{"num_hidden_layers": 12, "hidden_size": 128, "num_attention_heads": 2, "num_key_value_heads": 1, "head_dim": 64, "intermediate_size": 512, "vocab_size": 8192, "hidden_act": "squared_relu", "norm": "layernorm", "norm_place": "pre", "norm_eps": 1e-05, "positions": "rope", "rope_theta": 10000.0, "rope_fraction": 0.5, "qk_norm": false, "attn_scale": 0.125, "bias": "all", "tie_word_embeddings": false, "parallel_block": false, "init": "uniform", "init_std_qkv": 0.067, "init_std_o": 0.0, "init_std_up": 0.067, "init_std_down": 0.0, "optimizer": "cautious_adamw", "learning_rate": 0.00171, "lr_mult_o": 1.42, "beta1": 0.95, "beta2": 0.98, "lr_head": 0.00551, "max_grad_norm": 2.0, "warmup_steps": 314, "schedule": "cos", "final_lr_fraction": 0.0, "batch_tokens": [8192, 16384, 32768], "max_seq_len": 512, "doc_mask": false, "train_tokens": 206100000, "max_steps": 12951, "dataset": "wikipedia_en"}
Each number is 128 + 32 x the weight over its row's rms, rounded and kept within 0 to 255. Layers, rows and columns count from 0. Numbers have three digits each. The size before them is the row's rms in percent of the matrix's.

# layer 9 MLP down, 128x512, rms 0.126, rows 0-108, columns 384-511
101:116091114092097113150138139132115159092139045195111134080083113095147173135119174121105141090248133104100129161179124142139116141143104117102128121102081115116145185122143114099166098121071135096081116211156131080045146145109097174148137154114115081153123123140071104145128105069119117125132099124123122121156181135094163184142116148051104113194188152166082165143132111131095123166109
098:143151150109131133149141072063146115182126159146172134153085114127110074115175160108119083103164183083184123074132118110131061139087255225151172144122077118125085079083175172135118174158079087090156058111130100132137092169144145089133128120186097100144127145174087118131138121147176132121056161071059164130136099162100146167106083218123173080106125081186105120110171086146160123131071
091:135119179147117136115096076174089120153125120158162159115142146118146100086095152106112138133211209102124085175159152122108111129160170162112113113146160163160108119131122133056113142114139140096172130148160154149139148073127173211137064169132167125151107144093121149123151091124089159138063101092134145109133112118088102172149106106141088206111107170130118149081123148181124170135102
099:097200133084178144121097131138173181120171117114144164171164102120185096079166064099105038140101082129116154104130160068117135160136174194113122107124150179117172114166187094205150090160124136135147160159097093076123152109114121088151171067093168113119136140075129115149097136114129115152150072088080167119142117088162098122163088068128128108163105077117185135126129111094205101110134
110:174106116073106093138163107133150124139090106147119170083136157092190131148125128143177119076159094113148163202129175099123098138098109182084131126119152108157135128078157100073141121119117141106120119106096121102054109129090121145183098085133140140165120163126120105156129135078089120125132168178144133114086178115125103089101156119112139118141164122151094117151101116130105139181149
098:169158100121123136118126132123067171093118101104090156150175132105123175099115107146093110130138120103133112161135091134157111147138175127128142127099059154163136149126086129076180100104128158175141157096167110109122141143148103142168148157099142158145141162137134159000122112115155122137114129090095126129142133067132125109107126119117112134128164107132118103144162162141121163092120
092:166102080096115129122122151167128121132104134092100128144175188112176137114157089132105116052143113118122124145119125173160154090123158138182144143152115143169138139131140168125119119144130127114112171113110093207114081142110104174145127089153140165139163175111181135201090094092143175126116137121050084152172160140161141135088140143050181106125131151162127139149095177104109179039083
096:183077105072119112131199149135129084065091156100104122110072174057152144150135119059094149128042074079147073092098169100107096122125093121165118136131153086143105096100112176118077118129072105153136096097156114141105149123153118106107130185147058178153145159123151125091090090119161125189120078146095188119094111115156107133207118154115149090095152137159125174144113174081132142150123
098:153127120163143199118111114137130111174152120108136128126142109151081052154149155128150114163116148135098114120091140121078141132138143064133074124126146111128126113163100185138146087153110143150095140050147097154121074156081174153089159089167069156157131160094115098140080176156093140124146117139125142109129137088111064132107152161122165154113099133145130084138141183168099145124055
096:121100128115145106066179136147124090126160071148118072109126164138149152137124144114110147168109217128080106110063125111108077068160146216082097092136126166128157112112195113124156159133112153125110119175108121123082104094137125081096126082142113148177151117144153095096118124147108151073086121142155144112139154111141125185119169123129167076072074111145056104161139160151130127096109
093:124201053135149099152198181138084111200161094140124127189143102153120119107112117148119116081099108132124132113123143151112122145127118149142128153101116137192136197134111146161076136113157088120146140095120142080139110115057098189182134124134170125186127092144118083113135104062150153150171223127110126090093129158082124114156077133130109167106092141109127212144160109098181120101073
109:151113134093119107135107092203117100182130119116053121126142140118074070097139140097120102153089115122113117171091141157131154151153153179156171131137128148085094114143111114094193080147155164065149108145178137182181137107158162091047115098120082100121130169068137116089137144132087124129135153142111165088103124102094124147120090162152074132129114100140097102153147154141135161079094
099:077166179156155133077191190113133149081103130060158128161070127110124075111128132169072146107132127111067178082086123093120070088142138108112150075128173143182169102104164102158128101137152113115116144164124104148214149105174170133078151132095110137141169166087159124155094104136143152116149137086118187075161119111113108114150162131184089106106113140110195072123113139146079074156159
100:188135139120068176149053162158122128149086127153202103096156215150124132134084166076049135172169136126130161121068153117116161136111097128134207075117108134182071075132094106105147158118187094112125113178162127103115124159158080159095192152130159125081095128128118168141126113094165116092081149092155132089097095150173117098098142092151090159118139122129089142107122193120105167095132
098:172134119159104066125169118141155090166136195168158151131111127129140056145107131118115168123139127149067147135129109159155108126109128156095158154132123078123135101146105114148062083168142125107133124163084121123109114094092177089080106140124159072131075140152181055114148144134111154110052147117140114109150122237120121120093112204157156135118108113073166128111191174110100151118122
093:141118128097171151076119165208135171094093154177139116143147178132135175130146138161127093126118134154120102040076142104164186093114141076117136122109162121097118074147142111135104105095173115082136112129195158136114125103170149102129107147094151126122079131118118216129179213153085153131194089114165102115145127165103096148127168120128123185171170121090096182144105096186152120117118
102:132065150159119134103073146093159164121119070131046139099174136117124122087145169103146171071121091140084188090182120082131099112142121131144194138152102116141162084157151118121145079159126088158081058110185142087135124072163152092125152067101054126109090149131150094107132123146169111119117180125168157101121106100065084126114166104082102115084084143150126073137162143141129098113120
096:112204120155095162093130075225136159194142130060155105201192125110044183112091086159144118107140079168154147108131088113129072127052159129186122105135132161161129134174106115166135136104096129111111062149140145174104119145143105190111201095111133133171118154126068113129131122161206105130118147115099151104151108101064137144115137152100185157110134113157143144137167156148129144176154
097:152080111126187128140157135074120093125089104078108109126186117120097094180157107198165171060180105108195138089106147118121114119122143115139141106111152082168145151117142133129182127155140132123096124109144110135124121108145121191063136110138130143111108121185148129104149126149203107111164131154103075146132181158090164138114077099121116100129095163132137137152052174171056097162075
106:132162149116092109102127151100168101190108123115142191088106117103150134148090166097117176100120134153092094097102092138149133116157142129142120202113137141064160141129152135055153072122103115143118138087111170120112147106118132086121105178178128205072080125131166123127128141167103184124107147132132130085136129108123117165131169135136080085162154170103153087086127165138181101061113
104:098068108125148175088140145114142144087170095079086129116101135173171082084092157107097172170176148125056099137128122119133156139195126129083108160121070150092084135096123166106169160129159190137145109153140150138144092134155147104127170134216127117103138082038127115137101119149138123107099121090147104128124105129131099118116136062170148119084099150145155119173118129115139146157142
097:127192162121116161129081119132117155069120074104129139176099130145148098107125172154152169139106083161183211078107111162124136147116168153150116141097143115138149155119102138176116132132112108089124124101175094139151136160196091086130158116114164123180180083098118130088079048195193137192121175153166130131082110177211126130097138138203128075142113118093133111157135128179135106152041
100:107109174063141139142139141149075162137112112175135089101115136093124160121201050078132131144078184111109109126119124103121106134135099186114190121173171093055149150105169164104123103130108168099139170180165180091059128103152112105109146179147114116212178164134126191087066125127152135103137102123146120142141124080146145139159132154194104071169146133105106060116157110165169098163095
095:113140150112165102111115193108138097082116093159105073122105142097165118174102115159107080101115124135126165113197169148148099102148119095128132149101081108117123142094132160065137153076140145123117093181121124138137133142059146172128167180175092105068156168131126130117143141119042154086114112151100125134131137150189167100096210174130089140153103132155109149043134075092165133078082
093:134150099175082165099131062092185174146106119127234112134141107153102111111159153104085151126069080087136123085147133124000117125143171141145107141096068105137132106118142103103120147106157102143113135118147107177139220102176189101096054169170106064119071130194176129129158079132145154119177139162104125171094107110086157135140115071068084152157140079110159103119128099087140160132116
096:108171181105097122122083127094098101106117122112124089197118106135086082082103104144129110090127108124138141146099090116136165124142165106129108188092108167135120194148125108114118095118103134107109154164112185112122071130161074160198152089168117144119142127088119135096127138174121104107090117122115118125132149096150174098161177135107143152104152087136153112119178135155106082146107
092:124111101154126096127083135186097117090166154195169145133092106148104113131107126189190151150166155175106155084116168123112107154149163143076117108103200120104181150120176127136165097148174103203119099134122119104170088127126111144145177077134102111102099165161114098165158121119135126112083102115119127142099076107136172127141145115137097046123159124139150085121156065164186133093081
099:116138143141124125154175170156092113114108124189110145102171158154051078105120118178166090180203135157135165094133117125140119121126154188132139169144103156103181149080135155106105126117119153142138153142118173110137125129134144046139126143156113135109163109123106119045138159133038097138169131119124104158108051133095133062127177132118132127122142111111093105090160069104135166106144
099:114110150110143092158113120147066139164142133148094171131124122119150182119166084166094046150121064154081063120085079119133151132155159187149080112099099199131116103118135112171125142108148091098050065092130183099154094118175072145127099155118096161172092107126106129121062110142121126109173060131096101088159084139097177069111168210130099108189085076160060189145168122127103080138122
104:147079067133089089135144090135140153109119119086178140068130147115168174176067068158142137145104161134080146118130141153134105107142140082151128066124164071080127105159145108159122158074118117161131134114106131098173157137128169190108103126089133152132149083099177132138101127062166119189152163155065086147092128099136202117098214139102117146143105076134129174148209107124117093119137
102:118085136150163077153165177143128122123112134189170103117129144125125114137138129112155096093122100132126144175140172107113127101126140180110154170090139076090197152082104134173133132161153117091114093092052175102104142110145104116117128135139088087106115149144156077063138125126111135172080191140114077145110129100164164131127091125144131189131151167151102158126130155140184156136109
098:201067136130119144081141145130103101139112116138173113114106129137115125139104046078121144089161112131158182105188108127136125141116122149139130141142151174107127137114146120135125118129157130120125118167159128130157137093133098155125122164088129145141131146126149112093126255127054129159131092159104172116053158179111129172141110111112084158181112156114132163157118150086096151139199
091:141152091075125147141082080093131143143142111147086150110077145167081134126122164154147133158107133226141128174134163095139149140173102177109138125086137129105147120159116107129089116156143127106158140093108104096136094132061121148095074122206174161168128111146098153158177102197130173112132095159107092147193134126123148157093137138134127162112122128052110168123065129160122190166140
099:133103107118153135136154089091094179150121115087057140118113103205119191083126063120112153168046141138144164088102123141141162160145114126159069130160110099150129097142162125143139164076152157132116129123171100140117144118098158169153143093094173104070180114121102134104109099094166146078165120174128185136205182139098136094114093132110189102108129131125156118143090127199155059174149
099:046132155125101086188146105094092128147140106168165077101116107077175200132130210142172094142115089102151095164132155158182137106168113164114138188123120100126099144191121072114145149126094080109101117103099152089164117133152082078132137158123098057139099187134176083117090161127065115172147103156159126182126149085110120115092096151174142078154113145111197127122132141081150124122142
088:186147099136203140132108156147135191140123143114090109119143143147136160131116106162147098175152099146139126160149128122172159145141133081168141100140199160122133169106127151065169198108170128131074154139146142123138132123163078103124110170114144118111096124116102156080120087143115109165105076075124189142120179121075131123125133143125082073154088127127117117144129085150088105189115
098:069148164174074134078103125111166174174139133128123078088161115111078155170125190163202136089109102130121140071051148137156092130074067118158110178166191165083113091166126180174082131085150072120176116149090102095116135145181109113120128113128159118059127135165138121115137101117135113126127177076140121124153145129176111125118102118103088093087143152182111140150144070142149175128097
104:112098150147026152156082110133116202166133079082146162123123100103125176149178108102082104157172177113124095151108138126108163150094094171170126164163145126200111112107144131076162121105150120138192140014109156140124112143136118135179128086141168132114195082131144121106088166108107107181140109176130086161131139106122165107117117118161115073074157059142094114100211072059054138124163
095:163115131118136048191145176087150182124080168134098093164050124086146080154168101100100103153124126100127135147115132149188176131143101157126139077114175113099147104185120063092112147193134131193158181144139173067125146125129106176163122149115123139159072093131129191127112101112168131099102187145146177106170155084104122083156120135149113154139137166075150114142155142114088109113149
144:129125117190093107099080100147118191121171131124111153111138107156093157105082128123131148141129116150131125160116096229110125130194090141152172136155127159157114144122141192122111171129117125139151090104198127140209145126078130141067089156081111145127132099145217144115136062125140156098108123112107149212134104163154176124096107081116155113161088162087169090097151113165137150150160
096:118121132073098098127152095088163063078201117174169089134122130078195156165101172090148105164151180128118180098105144067119134127127115081100124145185168175153144151117082142115158164120138116165099109181119105111118071131150110104107125130168153035064181165166100094097165190116127100192116097112087104127083150098172096137100123078133136154103076138099142139108116095151171139172133
096:118165150132093139139100063097138145163147132163128164095135126163113158146127071148175067149181111164088116144164085117121124070103104101105135090151141080154125107079093104155136118082126104038137135121090083067167179144144092092104128140136106117143163079147095136168108150121129135095161181137127096149151131121138124133099185154144162137149104129096101165103124077171169141108119
098:122211080137130097098095101141117131076123148165136085147167151123165083167150107141104120070180108154088074079162105126135133106096146083081163096097108138151113184204103095118162131132171153123093100191095097101210129105051173098070158145114147114160078084121147075083198112109198134112080151169142143100159147100161135098126081145094152191136065077140135143164105164163134148141110
092:105113131161143093096135083140117083077174135132120175172176096139087073088140076109084103159095169123137128140211135115155155068117103160149084177098157139121116127157078157131075145116201166136151143115137087054107094130152188155143105125115149138078166127160108170102109072151088092130169119091112126162122125155113136095159148115121139109149148132145115178121090137106102110121107
102:136166133176132161118092126108174130110165099146130093143199139130196124117126179102169183133118154126139176139130133104181099148050110109164162137169095116122119156090072168102135140108115181158127113126123138198105195138121214098161173123124087073171127121123111158080104205161109133108117210093073108161099123130134104142138134096187152099140151088121170122131125147155041109140147
100:113141104146150079112088111188126146128175134103167105167084116163160154096089118094118138159095141151143141122147148152166179103105079132158113141126120151129134041152113142151050084126188130142098124155124098171145144108096092175149119070093139130122127165155117102138101136105175163149144154098196122093104133165161200137123106127142125136120126146159047123132109147111126097123119
098:142105136118167114108066100148131164110118070172108119153186112103082142140187091168136134148078092109202150134153120178162129147098107128158124147134156095122161080147107124138081157123172136182115154123196117133135074110147121181052156123190116148131082144134160090103154134135160084183126096135135109147130115093182153097060109107099120172187120121136135111115127158072104145099150
098:142092151164131114177098092119127079121131141154105097115061111106140092147210050124107119130124121113141122149115160136147096122169163138123089143082151071199162075091085034129153124122115159123161109116141062143138110113117128068096171117179100096134128071135136105142079155083191172189169105136147141136102029108100114146078135114165142112082145069143092196082156116116159096122134
094:120156057103080182133086100147123153140111102091082070107098109160112117119133157153159138179104176162085073179172124107138112156207084136168083094142106120125120095126106083172152069128157186061157092115139148140133112082172123133109102126114085127136134138182135162173122092113157122103086154165124107104171116108071138139182149163103174115135144209137080140127154145124066119161083
115:089160124187145102143038105121124131108171185030104063158096155154176107109119117216112165169154119119155120137133121164162137149148123147120064059174156099155134123164195141164163107200125132093101154148093128140133130125111121172168089119155116161153148123050177131143187075131081101139144131192104112090177130163072112134130120173083145134100097139136090075170151150190089110111174
153:146147167169147137114079144089136154112126133113131126117171102143102131133161123106149159123082122145100119137099120145053031125135119096060135134157128147105133156149113124148110112183068098105153105106135158168165124146081139106110140108109085150144122153071183110158134158188143134163113092134085154166140133142129104147098145054138129130115147119035157111038173151128121119090100
099:115128143132130154162082146123081046154114202128083151136065124110094096083180125070154149153178159134139109178127182122086116118173130086072122117126142132094154137079174159132151095148089138090207113103133123141143149106097139090120115125118123177180195105089147121145162112127163152148127205145132079122144134127116091109219108136139091117121160125130161163097158174120185151175103
100:123207107119144109138107135096139090047144102079086120102153086130158081118163192107080140082158142114132146099134110127099142085109043120150155103119128178100110138115115128138119111183153081065105160150151170153136157134130129146090115094176110131122047218124090109138119142161110112107102000138126089089167166100136092146143120103098124154117124117136168135143117126135144113084149
087:137144137089121092107153139128095130131131151130078107095058075124146119122130129150118133153048094147143132176096137137145102131126081134123131132118162112153091139118054150205060077073100145195136164150148187063151069168137122164077090193184154115107050157128114113184115094135116131148087106122130145082133120177092119121069157155103136151097154078112150153152081148062138142075147
096:095161126109062159098063169090128090069070164104158092126218088148133113168144113115120109094090147109138125101128136138054124093136117092128142149131169109138108099106154132119155133153083129127112167106157135077157151084157193126127114129156196116144155144117174119146161085123143127121099147126118091133130134141171095146166130169057064140066160156106147159099173132094159115104108
098:115171136126143140170143125119110103161099183127120136138123110125154170110169156139174147156052182157111131115144120126114094166159144131145140157080153082122181079095108145140141146165121186108123094200121074102104114124139185078108152105108096112083112138123133133140118153162134123093185090167166114130129159087191161108154131137117135109162211150148119097116110136207146130145150
104:092149118100093136055146173046158088166117088099149147126121119142110146137130185140133136089132166152159111154076159159104144120091098111116135144069165126137086103162119070074160131106196097160130097172104065097130181197146084128206139167126156097158121091121110132124121129153068157095136119092125162123118156112178047112198154122198119176104130135157182157107087152114198164150169
096:124162125108113111137150139190092066099141111148142135145121132108106103158145151173113095122108075071097163097099096123114087133092052143143132074116110157154149154122097155109089103096143128123122132058124123134142071112133115049132176127147073161030160144141183062103120127117127144134132111105128153087107143109100133119082148120080129157190191212118056108131134111176063107148095
120:145051167117135130127125184107192153177170130112136160167161148148082090114132113100162141137108155193136170135183134140169175138158117124157209089131137119095153175131132096112093119168198089127145065125130160123111147139199188078151159117160145142095133171134140143180164101159083187141140133132163116073157139155164134112077127168186158172123135113141118123127104072150179164107052
099:112109124169154074103142126149063110164108187178131063146117083143126181184121175117148131143163078171063161093136119089123130089114126174145084104151096146104080152105148128142192160163116130152062158073101127141127127122082140192122083137091098139097132138164117135231137141112104158147128171102066180139103126158155151088137136127088126082091134110144132109124140130114105152084095
105:068141065162131111085116150142156135161130159110106148191143134132145153100126138173081139207141031158170156149153099109115178141054121175180142143203140138174117171117127096090207118132161143107126164112144127144060105143123087137121144180216170125168096135129101156145158075146189147148109142163155163093173118187165124148136119111105157080147039082103093104119163144115122155189157
101:137117140084175130131145130135125101140136111155144158105113180091200067081140135092137132116090162134161199209133156114058136123120124084090091134148097095097169104112125160171162118183115175139098113151180142144087157144079173121071158182095083165147131135095155126138089139155127099160150144156132116141117137176117115175102110143161160093060114148150129131128147091195106149104116
104:079134132137126092101186106119111080117107124202082147122124144132178118163146123136076106121163177124125165101156131107163153107093167168172091110150190141127103093100142179091171128097139111120119146177117148120120183166145169124132098122060116121168082161186131081128127210088134092127141154136149133213102129125138163057136200212084110148152083145117104098149050120115123105119093
102:122165154145169126096125083087151126156171161135158149150145110114129197073148088154131125102103120141186088163160184122113110147089122080200124168135168143101130084168148161125107146137088120158129173144105144145138130070124166109103125180153146144130173125114093103161175115088132127223150135125135105135097118165178095189096110134129140097146109137058092137076087133062164107108245
098:100059071125159130165159113144130090150177144113158081150141126149095097109145174075165130088161137091132134093132127135113097153119163090147145174117201110146090153127047140127118112193099032153147144043125123160115136187132140098145159176169143145078109156154117096100136105124073165169079168066135108107122079160158149134126130088096119126095175162087123120100140103102102138166104
094:156143186122167193163115106126099116102147178148116045115143168116098073104139159145154116144132179110168118172159117079140119135157120164184119073186123110091153083084149131119139199125151157110175175108124129121122164125078119114188116111115071120133115102117131144176212129157156125144110110135108110144151146096142126134129142140128171123117149128144146106142145159172109159108124
098:086151095141063153171145144121092102108134182124171156175129132136089124167166086121131072076153180087120091074109149132097111133111081131156105076168062125076062155139114117181136192077104142202106127114152114071143174109112120131104149116092156097138144105161122161127069154167154099067169158134114150111090111151125123123123129100130123183135145097137100121123136163059134071136090
100:104135146118151170175145114110119161142163128122107131105141168134116107101140165114175151037139104092152180148119145067111142136110151165118125174129169102127150125138092155127168135088090065141114071138248114111144163103145102173101108081060102151127131136144055134187122160161182176158106102115163157099170098141179117166143169142148110154122111149162147154155092123178152114170160
096:122154105135113162090132108167168049161128143128154135152146101095115085085104096083161112104184119098111181141153139178118167055105076121105122109137061160129140142105122114090090118079102109203160144098156152158114150099173098156161102128173139142176072126129123077135129099167096141119167081166104145112088116161068086123138118142147082128141132146125102103140098107134060139128081
099:179173134132150162137161106140133144144096167139102131164092071107087145181073096123164147124156115081119107167143146194139149152152164143125141153165182105099159177146175146064212165177092108087090116090146121117127109069107166147122170069082140156139113158100108138145147109139125127090155174178174096101120116163194078131136095152105136120136138131082162101115077229212106096097148
097:158130102110095153186136035155151134135106121071115090123150145134178114141124084174080094136126115136106115115098099112128129093101031119106072164122092126148119205068145122132097132122137135139153145205150147169143087101153159180202087103089140142110068129098128170155120164106112146110123153184119126085152158097067125126129123132142143110155107152158068138167083112154105092140118
100:088166158138144101149135163114116122101090115101141113135097065167170123087117198059115143161127151155130114168106107098159137196110096142148150138117105113157097140141145147092125117130119152144118126169117182112154107126147154128127120108136152167072101177170120131201145172179113166130175093099154145112164146201099101118084134136124137134126127142127119101120137110108088145104131
093:133091120091167103102159193108170168086138118090160106159150134155090163102073145106116091143099094110129130131116088088074145089103167104151150098053076098135102114129145111127119124164207177148101095151121108092116150144171061114139148093182132123126105133059130057119089100113157137103174112146175108122123136113097101102154139117175108104125101163088121126130097079145174188121135
092:118178128130115052133128172098119186119175122147195101083082110138158183119100123137124077174147118149090105164190124117136127144174130084174152131185168183099081147099135141125179115095192100079115139135177145070135117129147094083111133108126151126077133121109131132117099210127113105045090145139187152136153122137155147115198113067139035068105148156075145136129142039127161099080135
103:098134141134086100136063070172104129104125076160042158111152143152154168112069111157094089203094177152142118149119139130127103119115092096173129103087086150119117126119177134179152122111154140140176075141081121127164096151138137146178201080098107123136152099120109128101182153103184110136136147127097138131117137163154115121107139092156161156118127095141085078155133092125129108122056
110:116166106121095106123117133074165138148105150106128150130174173127142155145221131108108135143100152097134147162124136114187147149071148089131133084158144154172137133149109108111097121089137147166123157099082105157120107188115076159170125139104184145086133124160110113159162068137186093112132106053045141148145062189103117162146143129076166168137157132167103168108078109157054164196190
094:112170105158128208115188136088134158211101114118113118092113070156094146118196071107102085095140113111150137108108124144080089141107147093125118147116109091177126097049105089148111146101114125126178155081138121213141116141121078154143122141073149136129125114153100140214057066166153188124100068131139097125116066129152113131115134113148082152139134080158140115127142098144123114184108
097:167144120157104061120145163112078069112156183096138155100090145157134149151136124093105136134081162150080102098165151083061169125096150163040165085174100126087167155094141129140085130107114110149080132212161107087072202120106079128140101139164138044183101145097116152035132138167141162102139081131184163109204124137141138129133140181120163092097107137095118150118105165123159105089158
096:106068118155169168139126197065121107144109117144168080109090146117093197116101192107142114129136057124077130086186172134152129128182096090149142159073098160106106136160104106142109145137130111152149079160119091144179201188147134116089113103158158086107103160145129112187174056124022124106148153101123137122156141049090133146159129183115155156140082195162149120138083074147163142105106
101:111090200121109108155141078112068099104097161146083130127130130083057051166112135166119114133123207172101084093152084074153087088099103189050118127100118092154074114223110125135136200184127143171089112120043124084090138107142066134179104091100082110162120164154108170151162129129099095156156125130089046134136118083119145199116083096165138180153137105127121047164118123146095087094117
095:172097115087083127128093118111067147081172104100136153117129165152094134131171183099075158105104119109144150212169167154152144154101138163091107143109085160109125136137093157128122129175134117173114118129133147148069122147117152197121049136083121072069119126136123077080136065108164129109093103090113150146102074071087153110123148093098120125061110117130130099117121181119120143122131
101:127116106139157104138148093100120116117181149123095161083189116104081134090100093198137198117150139128136099167162129085157108117104130115106137115128095112167095162151149135144163149054128157097128130141119107111147088138127132147097127125126141111116173051129089161173141122101213101118091084097138131087173133118102102107109086109083118129122105094131133167190174160135120176187190
099:197116119101149065131141060086081110112133173124134166126123138111110161137099133123117131092167163178142107093095112095144096091089197154136175149170156126087112117179132115094172147193120105137163170181100139176149099125061127112134137199152153169131191105089084165076116184091102186075116200150139146126068140130133098142153107092145106122113100089158096147114100099134143104158188
103:131126101159205149125158137060132097155167105129129088108130156093169170155090095110151148117147111151180087087086128140211117179077107201091157158107225146103097083205119168142165113109185059160170095153055132117148156164133081109112096139177112101151087100113153104088134168115069127127144159153137125095142150123108160148120124122109115125146098197094141170177052188131130108095153
096:115092161126130165081112135152185101169130141111134175107174163114119206177138080083124172172098141110146149126087106131121117092107101092124089168143169181172175098122146149059148109149095146143178098099103152191096097160168130107112145129118162176063148111128091131127112146159116135101157172092069076156130173100109134040135131085149095135123155152118157090084067130088133132119113
095:091130150175165141118136048166182139138177068097060133108157148122061173131074122165110123105151083061141107191138084125094144156184143108117104138136106178133089108096155113123156134152138101070167072099091127114165087122147177111141120122143066140087086102177094120136140114166133115111183152145130100116115111116090136107126106144129101159128116155104078069125207117111168096146152
101:150128126116095099145126153110118142085083120152146138111053091222156111182110145138098180127132088133168162151176160157113126124155131114128133130124101055109120153110137112192137056142085169102101154144120092094126202040124132109083141148154105142108153153157138144166115124119159131150153139196141162126091249150127128145128113127152111150118148033135170092123125172158099079129122
096:125143150149171116042110145141170108157094123172155112095106109162114110127110140143102148104134172080159134121134109163122119146117152111109078155142129148114123135146110088115110134093127137129108133183146135103130150083120174088118120136117120102183171149192142125190107189061112099129123166062133133134099116129120114151124162085153054138255131128083142167063133133077144135097120
101:114124115101124137167127157145095155024095159145163167122119120160111145106124197136073111140201112116118131128107100121119181167123158108166097102118103117208158139114115108118137113112095086090126145097134199141129063151166137171178172100099148244144098169156090095155137158112091085138081113084129132134179089056157154141127103143151154057129151124080119130071151114088058151194138
090:128074151121144201116101111148147166085071145123125124096122106116081136099102087026139110128061113178137101160085112097142114093139131139137130155117134107041079134127153123145109102119121072145159124127135157107136135105159127092148100063107159099147128150145139119164144105076148100131113098152127105109140050126125086133178144096141120119055146106133173125125089112111176107097128
095:100139128144094141146161133097098119134148093128140141182215171082112103096127156163085157118108148131139155112142054122069163162056108080187136149120070126167099123135073135139125111131119160108109135109090118117146101137139185094087119199095116183136084139112141122121124205114088125129081128115151098163171144134151120162123145184168177182141097162155098111174095117120126174097161
101:126126159128069120169154116161135105188115114149166143131154127098205115192159116073121103165115146182118101096120129146113112044161076108100128056111098170115144135107128094046137105101148124070106139092140100120135160140142113119115170157206147130116150156136133090123130127073134143142106140197091075143168152138108113121119100104148124114145164086143141216098117145073151124115043
100:137132119140091111070133135154152168173148178059129143159118083059130096066120127130122135089122059136123127104125108143102074110087115128164145124154221176208102124113112147074109148149156114112090108166117143182142208117137095124110179138029176129109085121053137098059199153102128110074107128123165146135053157101184143109074123170087137186149172164107126098132136171074077163129216
099:134125066158108194125148151092106121153160160116198187140097182194160103172083115168147152169135119145089159118151134130112175136137114174132096137128164147116174115056107116217099084098102126135095161114095082118141124096151123137093077102172170095105153138141115151150131123124115081100123067131118175152192150136127190092137137109100139126145128123171138133098137085124193129176101
100:147186154114123109100184158180094044114080158118108141172128185118074157161146144139130099169106143153166057116099140079171119059155100126143095075125158145148135157075114090124114135118089114068170161123113126152137077132091165091152133131128091108124181157086079193126139137157093073157129126134122111114107133116132131132136046117138124174141172145082120125132074170096161178106180
102:114118106146113073140136095081107178145111092156201081076148155118070108113087217073145147141133131163110108099115136123101168105191140153154148163115136143101126209080118097174128158194084106069109101130111133128136160150147114156140108158103117133083134168094149133132139074173097111128119089104164169173080034097127132164126116168165173125147138116168184106108158125184166124119111
096:156140099154154159099170161120155136158109144165083117128093096189103130109134073131128120135142107175122142176232107146166163103101140171090095108184085117159127108123115122173161147120106119098095127136125143175151129161141129115038099104140137150063106180175124150191108141155114156165129130097163143176164097142152107174101149153080156087105102106140101095147182124057054150183119
099:154073161128113155124157150071146089148143108034151181089159110166036086115135115141116146068136142086147104126155160105114165150123127091087088106083127123108112144165179117248108139083114190137163151089104137144112115170069126140124086175119174150096114084096108148089131152129133099123106089065158120127115118120092146143157136129114161174113169094137156186089084078194103181125166
102:138070122119139117132169117121134133255159138163168146146124139133156144137148078101109102128117191131102081138146155135149165126129116119100102150080067141045152174122115155092151153124133111127177148167150122121117113146114130079064117090112097130115135094161118116117129120123057126110115157076134138095096128174130113095156140133106068122172113125124085109138097089003102125182182
092:123118129135152127138133132139158097117100106069170137103145166097099102142164078080118116154127126083163107072116076158154112140078105111073156135109143135149101145184111148167083102136189175147107137129140122131096163195109204149123147105096140138205140092144189180145142151119174116137088095144116123125129126079104121182124156103113135128160131093161105172165141161188080085104199
101:126135122118107153092175061118126155219114118083095136169128089080161118120071106133153045130137138074114097154112142133098106137133132116055072094161177081156105110168142097098200171145074108167179148087097119103069129152115139180165148097124126170168145135060140142157109192071114113091208113101135194125089194111086134139167088120123191118142123145129176174167117175188103165097201
096:118065065130089166130189125184108110107107080136149079180103149145168115080145128102100139077209060104172110099090138166105105163113177154106110186116108080163122088122123132090050122116112156111115093164153117140113125134149108152170172130099161154171101169092170211056073087084160166124128139119158103118139141089160130138137124137149167098115070188169091096133115122146053179159108
098:127113144134166145124091125114154158191112134124114108093131155073128099115128054147123198142151178121154167085068140147158141182166167121152076138116093146159193168149101132106055161111103158125097067131155107131098134135127148105173171127082128089139166101107143195062100114144138111123237119130178133117077115133087116115121169106110158117143175117162167193157148153157162113167126
094:190092110113113095114121209104098169084151131065125110166071125127159150132095167164090088223091100119142140098152147143162107124192127080151105157129092108151160098115143114138153078194183106090117190059160106137123146151150140159198089125088111110123147087082175115131156180131067130076131146185157130091097155144226163086122124100149129074184067176130078085124105100140137095150118
092:158115131113070157120099109097121152140043140148163076165069102201159145069110150145159127170166139100117149153133104159116122155064127123091097020137107181097106161161140073069125129123121093166136120152115108187126163150177134138183172159076128117111113114167087131126107178134160134180183106124163198121115134200146144095090181097087101127138054059116153151149105099128110172147117
097:170155171084111151109117109180153107112100091098182094196137153106202124126128114082098158139157083133133141175163117101126141132107150155180133105128141131127150120118112112166130171162157165126172183092150117139147128092138038127151133094141175154133151109111119090168178154107113088184059128128156034123085083170151134164101133133105139154118106135123175174108133157101160175116118
101:081142180102160169183079120131204167120122125151037196121188160101149128108084122093223103177162094094186177196168103144110111148128088100158120123209103149126116110091139141160131172123183144114125131118127099188139190071069142141157160115132127108088156099121099140102171110179180103085106186067174070111183077159111082107168149115143143083095074192103140104087149099113157078161202
145:115144077083115118151147128147058103116075126198120155184139111139126164166134168112158150072152114061136126113106132137155109146103179157126099106100087081124110139136105192118112132109090175132119183139099056160124111144082122157155072161110114114120116049117153091105108114068119094117110134068136141210062121107106152175144098139110161137148069107122125101164091093098138098138135
102:159102099186169099141122107118187142054170096125171146097137144121156162114086183115158116147136114126088098109076142109143115073142134173103154031108127104121116088129116122123113110132158090167122122113102127137085100151132158111138155215152129134149155097099127120084141000117099110137116128173138181146056156145131103098110070096180112155130092157076098162080097128121119137080101